config = dict(
    d_model=96,
    n_kv_head=3,
    d_mlp=256,
    norm_eps=1e-05,
    positions='rope',
    qk_norm=True,
    parallel_block=False,
    init='normal',
    init_std_up=0.0413,
    seq_len=1024,
    train_tokens=94470000,
)
Each number is 50 + 10 x the weight over its row's rms, rounded and kept within 0 to 99. Layers, rows and columns count from 0. The size before them is the row's rms in percent of the matrix's.

# layer 4 attention output (transposed), 96x96, rms 0.194, rows 44-60, columns 0-95
111:38 67 52 48 63 35 50 71 51 45 55 52 44 49 60 53 59 56 47 46 53 59 61 56 54 52 56 50 56 50 46 36 37 48 27 48 44 33 61 49 50 36 57 52 36 57 60 50 54 44 55 38 44 66 43 39 48 54 57 38 51 45 57 65 26 63 62 44 54 61 47 46 45 48 39 47 59 62 40 57 43 48 76 30 53 56 45 50 66 65 27 35 61 60 60 37
123:58 53 49 57 57 55 42 56 46 48 47 51 40 34 62 71 43 39 65 40 64 47 42 45 45 46 51 71 65 54 35 55 51 54 62 50 42 58 48 55 56 62 52 52 50 40 54 48 51 60 61 59 39 34 71 47 38 55 39 54 41 53 39 43 53 63 24 54 61 43 52 44 57 47 56 40 27 58 49 42 25 40 63 64 44 50 44 43 54 55 67 59 42 35 39 65
133:64 61 39 55 44 33 57 59 65 49 55 48 38 67 66 35 44 35 42 73 54 52 51 39 44 48 54 60 50 66 47 42 43 47 60 45 49 48 56 31 47 65 70 62 51 54 63 67 39 51 48 57 56 43 57 44 42 54 31 45 44 29 54 38 44 60 53 62 42 46 39 39 48 66 45 43 59 51 47 36 36 65 40 51 50 69 52 38 44 61 55 52 42 40 47 64
099:38 39 45 60 41 53 58 47 46 51 53 61 57 57 44 47 49 41 50 46 27 77 51 56 50 59 52 47 31 48 48 48 49 61 36 42 21 51 55 43 48 31 49 52 32 50 42 51 62 61 54 48 44 62 31 39 60 41 60 53 35 63 52 30 54 48 63 46 48 63 53 47 45 46 56 61 61 49 38 39 65 52 69 47 47 48 54 48 53 63 45 29 48 47 72 61
141:42 44 48 55 37 52 53 50 58 56 55 62 43 56 66 28 47 58 43 45 46 49 51 53 63 52 54 44 39 54 52 62 65 42 56 36 47 69 52 44 47 67 60 41 44 40 44 48 46 40 53 63 47 51 46 46 54 51 42 57 60 40 35 45 44 30 39 29 41 30 52 53 36 76 46 60 42 73 54 52 60 55 29 52 58 64 67 70 51 46 38 51 41 50 57 44
123:77 33 40 59 47 37 57 43 45 51 45 56 58 39 57 55 74 40 58 45 63 53 63 47 40 58 40 42 33 47 37 52 46 54 46 65 49 43 40 37 62 48 38 60 43 48 44 39 44 59 52 58 53 43 58 46 49 30 34 44 46 58 50 54 49 46 43 69 54 48 76 61 50 59 54 37 60 58 39 56 58 34 60 65 34 39 58 53 44 55 51 46 65 51 43 63
148:58 52 51 47 56 38 56 55 56 58 57 52 55 55 61 56 51 50 35 62 53 32 46 38 34 58 38 48 59 54 69 72 51 36 51 57 75 58 51 33 38 40 45 38 64 67 46 48 41 36 43 39 71 43 47 65 51 48 51 49 60 48 56 67 50 51 57 62 38 41 40 69 40 60 42 42 61 39 39 38 43 53 44 46 52 46 45 50 51 41 48 64 58 53 42 25
131:52 51 53 50 49 57 43 47 51 58 47 46 64 38 47 39 46 61 55 50 37 55 57 48 76 46 59 27 29 38 42 51 48 47 53 46 48 57 60 46 58 66 59 49 36 33 34 74 52 48 43 57 30 64 51 33 66 49 54 54 67 48 50 33 52 35 39 49 63 47 47 40 31 50 50 61 40 51 62 65 55 62 40 56 45 70 54 52 52 56 36 42 42 54 52 54
143:39 56 53 40 65 40 54 60 46 47 49 48 32 50 42 56 54 53 48 50 59 45 65 46 52 43 38 44 72 25 49 51 37 49 48 41 45 52 49 53 59 66 65 41 49 32 59 57 43 50 47 44 41 57 60 32 44 69 49 51 62 42 57 41 24 58 56 54 72 57 31 45 62 51 47 38 72 46 51 72 47 53 44 40 57 62 51 47 58 50 39 52 68 52 40 48
123:38 26 50 55 54 41 66 42 48 52 46 47 38 71 46 44 41 27 36 41 48 52 51 60 51 51 42 47 60 34 58 55 57 57 43 45 32 51 37 55 52 56 46 56 42 51 46 39 55 53 43 58 56 45 38 65 60 43 52 66 34 61 48 30 69 52 56 30 53 44 58 49 63 46 64 59 54 54 58 40 63 36 50 53 61 46 59 54 36 62 61 41 39 39 56 72
127:35 65 46 42 46 60 41 59 54 47 50 42 42 60 53 48 32 55 49 34 52 49 49 56 68 36 50 62 55 53 62 51 57 47 58 35 60 65 52 56 45 66 45 42 64 44 53 51 57 39 48 46 41 52 49 57 32 56 57 47 59 53 24 71 61 69 28 44 56 37 51 52 47 64 38 50 32 62 65 39 49 51 42 47 73 42 56 60 45 53 61 50 37 52 49 33
121:42 47 33 58 57 63 37 46 48 47 62 46 52 49 38 45 50 40 35 39 43 59 64 55 41 49 49 57 36 52 59 64 45 51 51 47 47 51 49 37 44 63 51 37 41 45 47 48 54 64 61 50 40 51 42 38 43 38 61 54 44 75 37 39 45 42 41 57 44 59 56 79 41 57 53 33 65 54 54 45 65 57 70 50 79 58 45 54 38 40 61 33 38 59 46 53
102:35 59 58 34 47 48 51 65 55 60 57 54 43 69 46 69 50 48 61 40 48 54 43 58 59 52 58 58 53 57 71 41 55 48 37 40 34 61 49 48 52 35 70 49 29 38 54 60 44 48 44 41 39 52 47 40 65 54 62 48 44 51 47 50 70 66 60 40 50 46 46 17 51 40 47 66 41 42 40 60 33 44 59 45 43 56 42 42 62 60 54 50 41 59 57 39
116:56 59 60 45 56 52 48 53 45 53 39 45 54 41 42 67 44 43 64 46 46 45 45 37 62 48 50 60 55 51 37 35 54 59 47 53 50 58 60 55 56 25 56 59 60 52 52 56 49 60 35 43 53 55 41 46 61 48 60 39 61 52 54 51 67 63 57 62 53 68 23 22 42 33 48 58 38 35 43 48 41 56 50 55 25 56 43 41 52 75 56 53 56 58 50 40
095:60 63 37 47 57 39 58 66 58 46 58 49 35 66 53 53 57 33 47 50 61 67 56 53 47 48 50 55 49 60 58 40 45 51 41 41 26 45 42 43 55 40 61 59 16 38 61 63 47 61 59 46 43 62 56 35 45 41 52 41 38 45 56 47 57 66 48 49 58 49 45 44 58 51 43 50 53 60 39 49 38 46 71 33 46 55 40 38 50 70 61 42 46 65 52 65
132:64 53 52 56 60 48 52 62 56 57 56 47 61 37 65 38 51 55 45 31 41 34 61 46 75 32 57 54 30 53 33 38 52 44 41 62 60 45 48 62 54 51 50 49 47 49 53 55 60 56 44 54 38 44 55 62 51 40 59 45 59 31 54 66 52 44 29 48 54 38 56 61 47 45 50 45 24 70 67 54 30 47 49 54 43 59 45 51 44 64 48 45 38 65 55 54
117:61 46 57 47 43 39 64 57 52 49 62 58 42 56 69 64 45 42 56 49 60 32 42 50 51 46 51 66 50 74 54 52 72 51 44 50 66 58 46 44 54 42 61 49 57 61 53 45 44 57 55 43 57 39 56 59 38 56 41 36 48 35 47 81 45 59 34 38 31 43 55 51 45 61 46 51 36 71 36 42 32 36 49 53 45 52 42 54 52 52 41 57 58 48 40 33
# layer 4 attention value, 96x96, rms 0.195, rows 45-61, columns 0-95
123:53 57 66 43 52 52 56 72 36 48 64 52 59 42 51 66 32 54 40 60 56 39 55 46 39 42 67 31 50 53 53 59 44 55 52 45 43 40 61 41 54 67 54 50 48 59 49 36 46 41 51 42 66 46 68 49 56 53 43 76 58 61 50 42 42 31 47 49 34 47 51 49 72 71 53 52 31 68 39 42 38 51 62 41 53 45 63 42 50 51 62 48 61 45 47 49
132:54 46 67 62 39 44 43 48 49 59 58 63 45 55 61 45 58 41 43 63 44 50 47 62 58 50 59 42 50 60 48 48 52 51 67 44 43 14 48 61 52 35 54 48 55 48 40 58 39 56 45 52 51 40 55 48 41 45 43 42 43 47 52 66 65 45 36 46 46 48 52 41 57 58 42 37 80 43 46 58 42 48 44 71 72 59 37 26 58 39 55 60 54 40 47 37
095:42 59 46 60 35 59 77 57 51 38 53 53 39 51 52 46 69 36 48 24 58 47 50 60 36 59 66 44 53 45 37 36 55 43 57 45 57 61 42 52 53 41 54 65 70 56 36 54 55 51 62 40 36 45 48 73 61 49 56 54 44 33 53 46 45 44 52 45 66 50 43 62 42 57 51 33 37 51 65 44 51 61 46 56 49 46 38 62 45 53 40 39 39 46 70 46
140:50 38 52 65 37 51 39 47 38 49 50 46 52 40 66 36 66 27 64 52 67 54 39 50 31 51 26 51 42 50 65 62 36 56 45 36 39 43 56 51 51 49 35 49 67 63 49 50 44 58 50 53 40 53 50 62 48 38 57 34 40 38 32 43 45 43 46 54 44 50 41 40 53 39 50 33 49 51 56 59 54 49 60 74 69 61 58 46 57 57 40 58 63 57 45 56
122:57 54 46 52 55 54 69 56 42 41 38 55 69 58 44 44 36 59 50 49 64 66 27 53 54 34 54 44 61 20 35 56 54 34 56 40 61 49 34 36 65 59 64 52 50 58 49 44 39 44 47 51 48 53 43 50 39 61 48 32 42 47 71 55 43 52 49 40 59 55 57 50 66 51 51 50 39 45 41 65 46 49 59 49 53 43 53 50 67 33 64 29 53 47 59 57
160:53 30 47 43 35 39 47 57 72 59 46 54 52 55 50 64 51 63 64 54 45 53 51 60 69 56 37 65 52 37 52 60 62 41 46 52 49 43 45 52 32 34 46 43 38 28 44 46 47 56 46 74 50 45 50 42 22 45 50 39 57 53 57 58 46 59 29 49 47 54 31 51 43 37 62 55 59 46 36 52 55 49 36 49 32 61 41 46 53 59 60 64 50 53 58 44
130:50 63 49 61 51 37 41 47 32 59 36 46 48 55 61 35 66 47 62 52 59 60 55 50 40 50 49 45 36 49 65 43 45 77 47 43 38 61 34 52 58 48 29 57 50 47 52 53 53 58 41 44 39 45 44 49 68 63 51 38 46 51 48 57 37 55 64 52 54 42 52 49 52 53 59 32 34 47 65 55 51 46 57 60 86 63 65 58 56 58 43 55 40 48 34 49
150:52 41 57 51 58 56 33 40 63 55 44 54 40 57 60 40 76 43 41 56 33 32 39 47 44 31 64 53 45 58 56 45 55 52 46 46 45 54 43 38 51 66 38 49 55 58 48 55 37 48 38 52 28 53 36 32 55 56 50 52 54 59 55 59 47 65 56 69 55 57 49 57 58 51 52 70 53 64 55 56 48 52 47 32 51 41 56 34 53 49 57 51 36 46 22 31
128:46 52 44 58 58 60 64 57 57 39 53 55 39 51 56 48 46 40 47 39 57 32 63 63 43 49 37 42 50 56 38 55 51 30 57 61 48 66 51 54 66 57 60 40 72 52 45 52 35 47 32 52 51 51 76 53 74 37 56 49 33 26 37 39 52 52 55 44 51 67 47 43 56 63 46 46 56 49 57 37 50 41 52 30 46 45 58 50 38 36 44 42 58 55 59 46
131:52 50 60 44 36 52 34 52 53 55 69 46 56 46 57 70 55 46 53 44 53 49 48 32 33 41 34 49 37 48 73 53 35 64 33 71 49 50 68 59 50 53 45 54 43 36 49 36 59 44 49 47 53 44 66 42 47 50 56 37 52 46 27 33 50 45 54 39 43 48 45 32 61 43 55 47 59 57 55 38 54 55 61 43 47 53 48 51 45 52 40 46 81 64 39 54
123:50 47 57 45 38 49 61 37 45 26 57 55 65 54 50 73 64 52 44 44 75 46 43 53 50 37 78 52 51 29 45 51 41 53 37 59 46 59 28 58 53 54 53 59 63 41 42 40 43 56 63 45 41 55 46 36 51 52 50 49 50 31 46 40 62 35 58 49 45 49 47 51 40 52 55 45 60 44 59 42 52 68 65 35 59 60 45 47 58 71 56 47 51 65 49 49
108:48 64 55 50 44 39 44 52 61 64 57 36 39 44 46 49 74 54 59 45 31 40 64 45 40 80 58 38 49 59 58 44 46 68 62 48 64 75 56 33 44 37 51 47 57 58 49 56 51 36 47 53 41 28 47 52 61 40 69 57 43 50 31 54 51 47 57 50 64 41 49 55 49 67 52 48 42 56 49 43 48 52 56 60 34 43 45 43 42 48 40 59 41 58 45 46
115:47 63 51 47 56 48 51 69 51 58 58 42 40 51 43 39 51 65 49 62 27 63 68 60 65 62 61 49 44 45 53 38 63 77 65 37 52 58 56 48 56 43 47 46 34 36 56 57 49 49 41 39 59 36 53 48 34 56 62 64 55 66 52 49 49 68 64 42 58 44 32 64 52 49 56 52 36 51 53 44 43 48 37 48 37 41 44 67 29 48 50 52 44 39 54 47
095:55 57 59 45 44 52 56 48 72 57 65 47 34 67 63 56 57 57 35 43 47 38 34 42 50 51 71 27 65 46 50 41 47 47 66 47 52 58 40 43 56 41 60 58 63 63 41 49 44 34 43 46 35 39 41 56 60 52 60 58 34 37 40 63 49 41 50 47 57 46 44 63 43 71 51 44 54 43 49 51 42 62 58 66 50 50 31 32 52 34 54 41 41 54 41 45
138:45 57 35 58 65 44 62 58 50 68 64 43 44 49 49 35 24 50 59 66 75 57 40 41 41 33 40 49 40 52 69 47 46 70 47 61 47 57 44 58 44 54 34 41 55 46 55 30 48 50 38 48 54 50 53 47 45 62 55 42 45 45 48 54 40 59 54 42 33 42 56 62 52 39 43 60 49 31 46 51 42 52 67 70 67 60 59 51 57 47 46 47 60 55 57 63
115:54 48 48 53 37 44 49 57 63 67 60 49 48 50 50 56 34 39 55 71 47 56 40 48 54 47 40 46 48 56 60 54 56 56 53 35 61 36 63 37 44 38 59 36 59 51 60 42 37 47 57 57 70 44 45 55 32 53 68 60 48 48 44 45 39 46 26 49 39 42 44 52 53 31 46 55 40 57 31 58 53 51 68 68 34 48 46 36 52 38 50 54 80 52 58 51
105:54 62 44 52 57 43 57 50 60 58 56 48 60 50 54 20 24 61 47 64 57 58 31 48 56 33 44 51 60 54 63 51 48 47 62 34 52 30 41 46 42 72 49 54 43 55 60 42 45 53 50 47 48 51 43 47 38 67 44 48 44 61 54 69 54 54 44 46 37 38 52 53 34 28 42 57 52 37 43 66 39 45 52 49 64 47 52 50 66 39 57 57 40 43 35 64